python train.py --d_model=768 --d_mlp=3072 --positions="rope" --tie_embeddings=false --parallel_block=false --init="uniform" --init_std_up=0.018 --lr_mult_up=1.47 --beta1=0.95 --steps=7752 --dataset="wikipedia_en"
Each number is 128 + 24 x the weight over its row's rms, rounded and kept within 0 to 255. Layers, rows and columns count from 0. The size above them is the row's rms in percent of the matrix's.

# layer 2 MLP gate, 3072x768, rms 0.0416, rows 1267-1277, columns 672-767
size [106 100 102  99  96  99  95  99 102  95 103]
[[112 127 101 130 141 170 170 113 145 144 145 104 130 166 124  85 107 146 111 141 126 146 110 150 113 125  68 181 146 145 145 124 140  98 103 153 130 129 162 132 136 128 136 142 153 141 148 145  96 113 138 151 113 160 119 124 115 148 129  94 114 137 129 139 158 123 137 132 104  73 162 122  98 139 164 151 113 147 108 126 149 198 143 124 136 106 128 118 151 101 172 166 151 103 124 133]
 [110 134 144 107 152 180 140  66 124 145 114 132  98 118 133 109 146  92 109 132 118 145 147 169 115 128 118  80 137 133 151 154 150 135 114 112 108 145 109  94 137 100  97 104 137  60 136 111 131 154 160 113 153 154 114  86 137 101 135 119 149 161 101  88 169 133 118 123 143 119 125 102 102 110  89 142 129 145 138 162 124 129 167 128 157 123 154 158 129 160 125 108 128 106 122 147]
 [135 162 108 129 151 113 130 102 158 129 149 166 144 124 157 171 108 106  93 129 111 129 141 123 106 138 115 116 140 132  72 197 164 140  90 146 123 102 137 104 127 114 149 140 157 140 136 126 193 137  97 111 126 143 147 119 109  80  89 124 178 135 107 110 117  94 134 151 100 101 140 128 141 149  83 108 142 145 134 139  99 137 128 159 130 133 113 104 103 103 117 169 125 126 160 176]
 [123 124 131 137 114 115 125 127 121 126 147 110 132 119 143 125 113 133 124  99 144 100  84 143 136 152  65 138 146  84 109 202 142  79 139 131 137 102 113 115 155 153 172 137 141 116 128 126 143 126 100 108 112 122  98 141 108 129 121 120 134 134 129 130 179 130 128 152 169 121 209 157 133 123 115  98 153 136 204 128 137 119 131 132 110 111 143 130 118 148 174 137 100 120 118 147]
 [114  81 117  92 105  98 101 123 132 147 141 178 115 146 173 140 141 124 135 131 154 121 147 105 104 124 140  90 165 135 125 131 162 145 128 137 150 126 131 132 143 106 174  81 131 122 173 152 134 111 119 111  62 126 125 132 126 101 185 149  97 164  84 133 126 148 152 120 108 119 169 104  94 108 153  97 111 146 145 126  87 144 131 157 166 124 139 110 158 138 114 123 148 118 140 136]
 [125 144 151 107 156 127 149 141 115 112 127 109 151 124 111  94  97 110 117 148 136 119 100 121 127 114 116 127 155  96 123 144 135  62 143 114 127 111  96  79 128 116 152 142 166 139 106  92 122 160  97 162 111 123 182 111 107 103 164 163 179 122 156 175 114 112 157 104 136  88 106  71 124 151 121 152 154 111 121 115 128 131 135 142 153 114 148 118 133 143 140 164 179 106 119 135]
 [120 113  92 135 136 158 137 128 102 125 173 126 162 152 179 152  81 106 137  99  79 105 132 114 118 162 155 184 149 156  73 131 106 104 111 149 100  90 131 144 114 101 137 122 120 125 113 125 122 135 125 126 126  80 142 162 129 120 125 102  85 100 123 130 127 186 130 101 139 125 134 151 122 122 102 136 127 152 113 159  66 117 128 151 146 142 129 159 160 154  99 144 138 128 136 151]
 [147  93 145 123 135 171 140 119 131 131 161 120 123 120 117 117 174  95 115  88 129 118 103 158 136 139 117 103  94 129 159 139 152 117 116 106 107 120 105 149 123 141 142 124 141 137 118  98  78 159 123 157 103 116 155  72 143 161 110 101 117 122 135 122 111 160 107 133 135 134 143 130 121  91 117 123 146 135 157 175 151 107 143 111 101 115 116 160 138 124 156 138 128 100  94 105]
 [156 136 159 107 123 119 148 114 144 141 156 140 106 142 145  79 115 165 127  97 156 136 150 111 106 140 126 118 124  46 123 148 154 132 133 134 112 150 141 160 129 135 161 147 157 147 153  91 131 126 123 168 113 158 109 132 130 120 151 125 137 118 116 143 134 117 142 169 131 125 145 125 136 164 122 136 126 139 116 121 129 157 137 145 139 123 140 144 132 117 167 132 144 126 100 124]
 [134 146 109 100  98  82 167 116 149 190 128 132 108 106 157  78 132 115 125 165 177  89  95 101 119 155 166 101 150 173 128 168 167 153 134 151 121 162 150 130 121 158 142 133 124 125 159 114 120  78 123 131 161 124  76 162 140 164  82 137 116 140 128 130 125 116 148 142 150 140 161 169 138 120  60 100 146 120 115 101 127 130 149 126 154 104  97 137 124 138 145 185 149 123  87 138]
 [122 122 122 124  91 151 113 107 111  88  99 129 153 129 138 114 106 183 115 135 123 120 120 120 115 122 111 112 167 169 138 110 111  91 135  98 145  81  98 132 135  59  98 105 142 139 190 124 143 119 105  92 140  88 144 113 134 118 103 148 132 126 122 168 153 115 140 137 150 101 158 104 132 108 175 100 142 109 149  82 106 137 144 126 114 135 118 162 117 113 148 130 138 139 144 141]]
# layer 2 MLP up, 3072x768, rms 0.0378, rows 1267-1277, columns 672-767
size [105 102 105  97  97 100  94 106 105  98  99]
[[ 85 104 125 106 133 112 142 155 167 145 106  67 107 143 103 140  98 120 162 137 118 140 119 144 120 126 100 187 161 124 139 115 151 135  52 145 111 157  99 126 108  93 161 119 151 140 134  97  93 135 157 120 125 109 129 109 133 148 177 113 115 164 124 101 101  85 151 168 139 124 119 161 143  97 135 129 140 141 141 112 129 136 126  88 167 146 140 138 131  96 172 132  79 145 118  75]
 [133 192 100 166 121 213  90 143  58 186 147 131 117 170 152 154 157 133 104 155  93  96 149 139 178 154 133 112 122 131  91 121 123 107 134 101 155 152 123 147 117 120 120  99 108 130 116 173 100 146 147 127 134 140 132 136 112 132 158 134 115  79  81  83 127 142 150  84 103 146 116 177 120  88 179 153 142 123 146 103 136 121 140 107 142 146 112 143  91 142 161 183 156 126 102 111]
 [138 171 118 150 122 147  75 109 126 107  61 129 153  95 140 120 127 152 130 167 131 129 131 138 124 135 142 112 145 124 117  97 126  82 121 111 161 143 138 110 164 102 124  93  96 103 119 163 133 143 137 161 112 118  78 145 119 129 113 162 153 109  76 118 120 124 138 184 158 104 107  92 102 103 168 118 109 132  99 118 116 108 141 147 116  94 119  52 138 124 168  80 154 116 169 144]
 [ 89 144 147 144 118 107 102  91 166 143 140  94 119 134 150 122 159 100 134 121 105 115 149 137 130  99 145 152  92 132 133 120  93 104 120 134 145 123 128 135 139 147 149 118 120 138 114 112 105 144 180 102  77  99  99 121 139 126 145 137  97 121 141 145  70  92 156 125 147 137 111 137 146 160 133 147 116 108 123 111 134  94 102 126  90 147 102 125 112 136 133 154 173 131 155 150]
 [111 145 138  49 123 114 157 146 174  94 140  89 102  82 114 151 116 119 130 116 130 130 130 133 147 120 157 122  92 103 105 138 148 111 156 129 123 105 108 121  89 134 157 161 138  81  93 134 140 164 120 154 135 143 137 143  97 130 155 156 125 100 134 152 181 161 125 146 129 150 137 119 110 118  91 119 118 157 127 130 103 115 140 138 135 118 108 149 122 138 124  83 154 115 165 161]
 [ 85 173 123 105 100 135 112 115 145 149 163 154 110 145 161 119 115 127 154 128 141 159 138 114 114 114 118 120 105 132 174 121 105 133 125 142 135 122 163 143 100 140 148 128 120 128 127  97 143 221 129 118 132 112 143 162 126  73 165 119 122  71 119 129 150 204 152 133  37 130 111 139 151 131 115 168 148 129 136 112 113 154 147  97 125 101 189 144 147 145 121 118 141 137 106 140]
 [104 100 111 151 131 125  94  98 149 153 132 111 123 109 113 163 113  82 126 112 136 117 150 113 131 100 103 128 122 110 149 147 128 132 140 129 155 140 104 125 150 147 124 158 105 124 106  87 182 117 138 114  88  83 128 129  89 130 124 157 148 114 179 128 138 109 146  96 130 127 158 138 103 152 112 127 109 122 152 150 127 119 139 123 135 148 120 131 157 111 129 158 100 144 155 131]
 [132 122  90 128 118 108 143 153  67 150 117 120 149 113 131 103 100 173 112 134 142 152 128 100 101 136  77 104 139 135 140 103 139 117 104 102 122 157 116 142 164 142 149 127 135 158 121 180 182 119 145 175 118 143 115  96 143  83 138 106 173  35 144 131 123 163 111 105 111 109  94 103 136 151 114 138 144 115 149 102 157 154 109 120 158 102 137 132 135  98 120 143 110 129 160 165]
 [154 131 145 122 104 111 167 137 143 115  72 162 152 165 176 132 129 136 142 149 138 145 109 126  96 132 141 152 106  91 169 137 156 158 143 129 154 137 102 165 116 168 129 119  77 153 156 150 142 141 127 129 169 123 111  83  99  99 130 133 141 139 148 142 156 106 147 147  74 161 166 144  86 130 119 122 125 140 146 156 149 142 130 111 135 132 113 124 151 158 118 164 146 162 120 115]
 [132 210  87 118  90 141 124  81 165 123 114 138 131  92 115  98 107 149  93 135 152 130 132 105 116 103 150  51 181 103 111 115 112  97 118 100 123 107 112  87 126 157  84 118 126 113  99 137 112 127 106 176 109 106  90 146 143 143 144 157  89 151 137 107 125 124 109 132 117 160 160 136 114 117 119 134 107 124 141 128 157 118 128 132 150 137 103 112 137 137 125  78 131 126 140 124]
 [116 124 113  97 136 144 128 107 128 125 167  64 126 179  79 165 106 160 150  94 152 136 117 134 116 103 121 103 114 138  84 114 157 142 162 117 119 129 109 136 179 127  85 106 133  97 144 109  88 150 197 108 135 148 153 162 104 140 156 127 153 145 133 104 156 134  87  85 106 120 121 117 122 152 147 122 164 122 137 138 136 142 138 128  99 129 114 107 180 155 136 121 156 108 134 120]]
# layer 2 MLP down (transposed), 3072x768, rms 0.0258, rows 1267-1277, columns 672-767
size [102 101 105  98  98 101  94 104 102  97 100]
[[104 118 128 142 135 140  97 137 140 112 115 102 144 104 118 126 110 147  77  67 202 102 152 109 118 134 145 128 136 128 144 144 105 130 130 134 127 141 140 154 124 140 140 115 105 139 149 114 149 123 106 116 142 129 137 148 134 103 148  81  95 142 138 105 103 125 129 136 148 109 122 135 177  87 147  97 155 144 158 123  95 135 168 124 141 181 143  99 102 116 108 101 107 146 129 129]
 [123 124 133 105 141 165 128 178 131  74 137 129 106 147 133 150 103 114 122 127  71 142 157 155  91 129 143 163 106 173  91 134  36 158 136 138 121  93 122 113 141 110  76 130 120 123 100 177 140 133 109 132 133 151 129 166 164 138 162  93 139  98 131 126 120 121 138 114 158 131 117 109 172 134 165 126 121 106 113 150  45 194 140 140 123 121 100  92 107 146 118 134 122 149  88 129]
 [141 142 121 166 129  79 107  94 108 119 170 145  94 139 114 144 133  87 115 117 133 127 105 153 129 162 143 103 144 124 181 108 140  99 137 134 105 154 146 149 113 158 127  95 135 157 139 142 118 132  94 146 129 126 111 104 123 158 118 144  99  89 156 133 158 132 109 100 159 134 104 111  76 136 138 125 166 107 101 113  90 168 132 105  82 166 147 113 115 166  94 137 120 106 162 137]
 [141 104  72 168 104 132 128 138  95 121 143 147 144 169 121 149 106 103  55 149 168 164 144 118 157 124 119  86 133 143 159 101 136 143 170 135  92 102 166 147 122 126 147 113 144 148 133 170 109 145 104 160 136 170 157 106 132 129 123 121 130 103 160 133 121 136 146 126 153 142 137 129 102  91 115 133  95  78 118 110 159 141 202 120 173 154 137 136 109 147 146 165 134  94 143 154]
 [125  94 127 134 148  88 118  76 163 118 121 109 153 144 115 130 115 123 125 159 117 135 140 155 110 123 170 167  88 192 135 132 102 146 180  94 134 145 124 133 104 147 176 160  83 126  97 133 116 150 102 149 101 121 157 111 107 128 114 118 129  81 109 105 155 117 155 118 145 143 115 108 116 132 120 126 109 153 144 151 150 142 145 145 146 191 119 187 127 142 126 132  95 130 140  92]
 [153 116 120 136 118 143 140 124 142 148  94 145 123  91 134 136 139 118  99  97 126 148 163  79 131 168  97 122 178 102 130 134 158 117 120 119 130 143 155 155 125 173  89 136 104 124 126  99 177 146 130 109  98  81 105  91 116 101 150  96 143 104 124 149 172 135 135 146 112 148 118  90 110 152 128 137 102 125 147 135 138 133  79 113 128 155 122 128 134 135 115 151 114 114 133 150]
 [132 153  84 118  89 100 120 110 112  81 142  97 178 135 140 147  89 143 195  63 159  95 131 138 118 139 107  89 166 160 175 106 141 120 108 158  88 131 138 117 141  99 174  78 165  90 148 131  98 130 133  78 141 100 119 112 140 159 146 103 100 141 172  86 104  99 117 115 148 155 159 165  93 143 110 132 114 150 184 127  75 107 136 134 120 107 153 125  92 103  95 109 139  93 113 114]
 [115  92 142 162 131 147 100 115 124 153 172 130 113 138 140 101 131 124 153 152  86 129 103 117 123 149  94 147 141 168 148 116 110 129 128 131 148  72 147 204 136  95 127 116 145  97 117 130 135 127  89 125 131 130 132 136 138 111 108 109 119 130 118 136 109 108 156 131 124 133 153 141 129 116 131 167 116 129  72 153 138 115 123 124 110 155 102 139  62 127 143 124 153 104 113 124]
 [137 139 167 114 134 125 105 197 104 120  99 116 129 123 149 134 122 101 131 119 101 106 122 117 118 146 126 130 103 160 179 139 126 128 108  98  96 110  92 119 115 159  84 117  93 155 124 137 149 189  82 149 134 126 119 109 128  84 134 119 149 102 130 126 141 127 170 160 147 189 132 123 102 157 151 105 139  69 127 162  77 155  73 123 116 135 130 115  87 107 152 162 135 148 134 145]
 [ 94 122 142 114 132 156 129  82  88 142 177 166 118 131 144 106 155  75 101 120 118 112 119 137 124 106 117 139 158 127 112 137 124 119 122 126 131 128 115  85 116 135 164 106 103 162 138 116 146 134 117 120 167  61 111  95 156 117  80 122 123 124 116 189 131 119 134 130 133 130 141 104 100 157 182 186 103 104 152 145 130 163 135 139 131 141 120 151 138 118 112  81 103 100 104 199]
 [ 85 106 112 169 150 105 101 107 122 127 130 135 118 135  80 160 167  97  71 100 170 148 170 120  87 169 128 137  92 115 112  99 188 160 158 165 151 144 109 150 104 154 102 158 146 124 122 116 102 103 134 143 108 133 150 160 122 140 138  92  99 161 131 111 125 121  88 148 110 140 116 100 121 170 148 121 134 126 159 192 100 129 117 159 142 123 123 143 106 166 142  83 131  99  92 129]]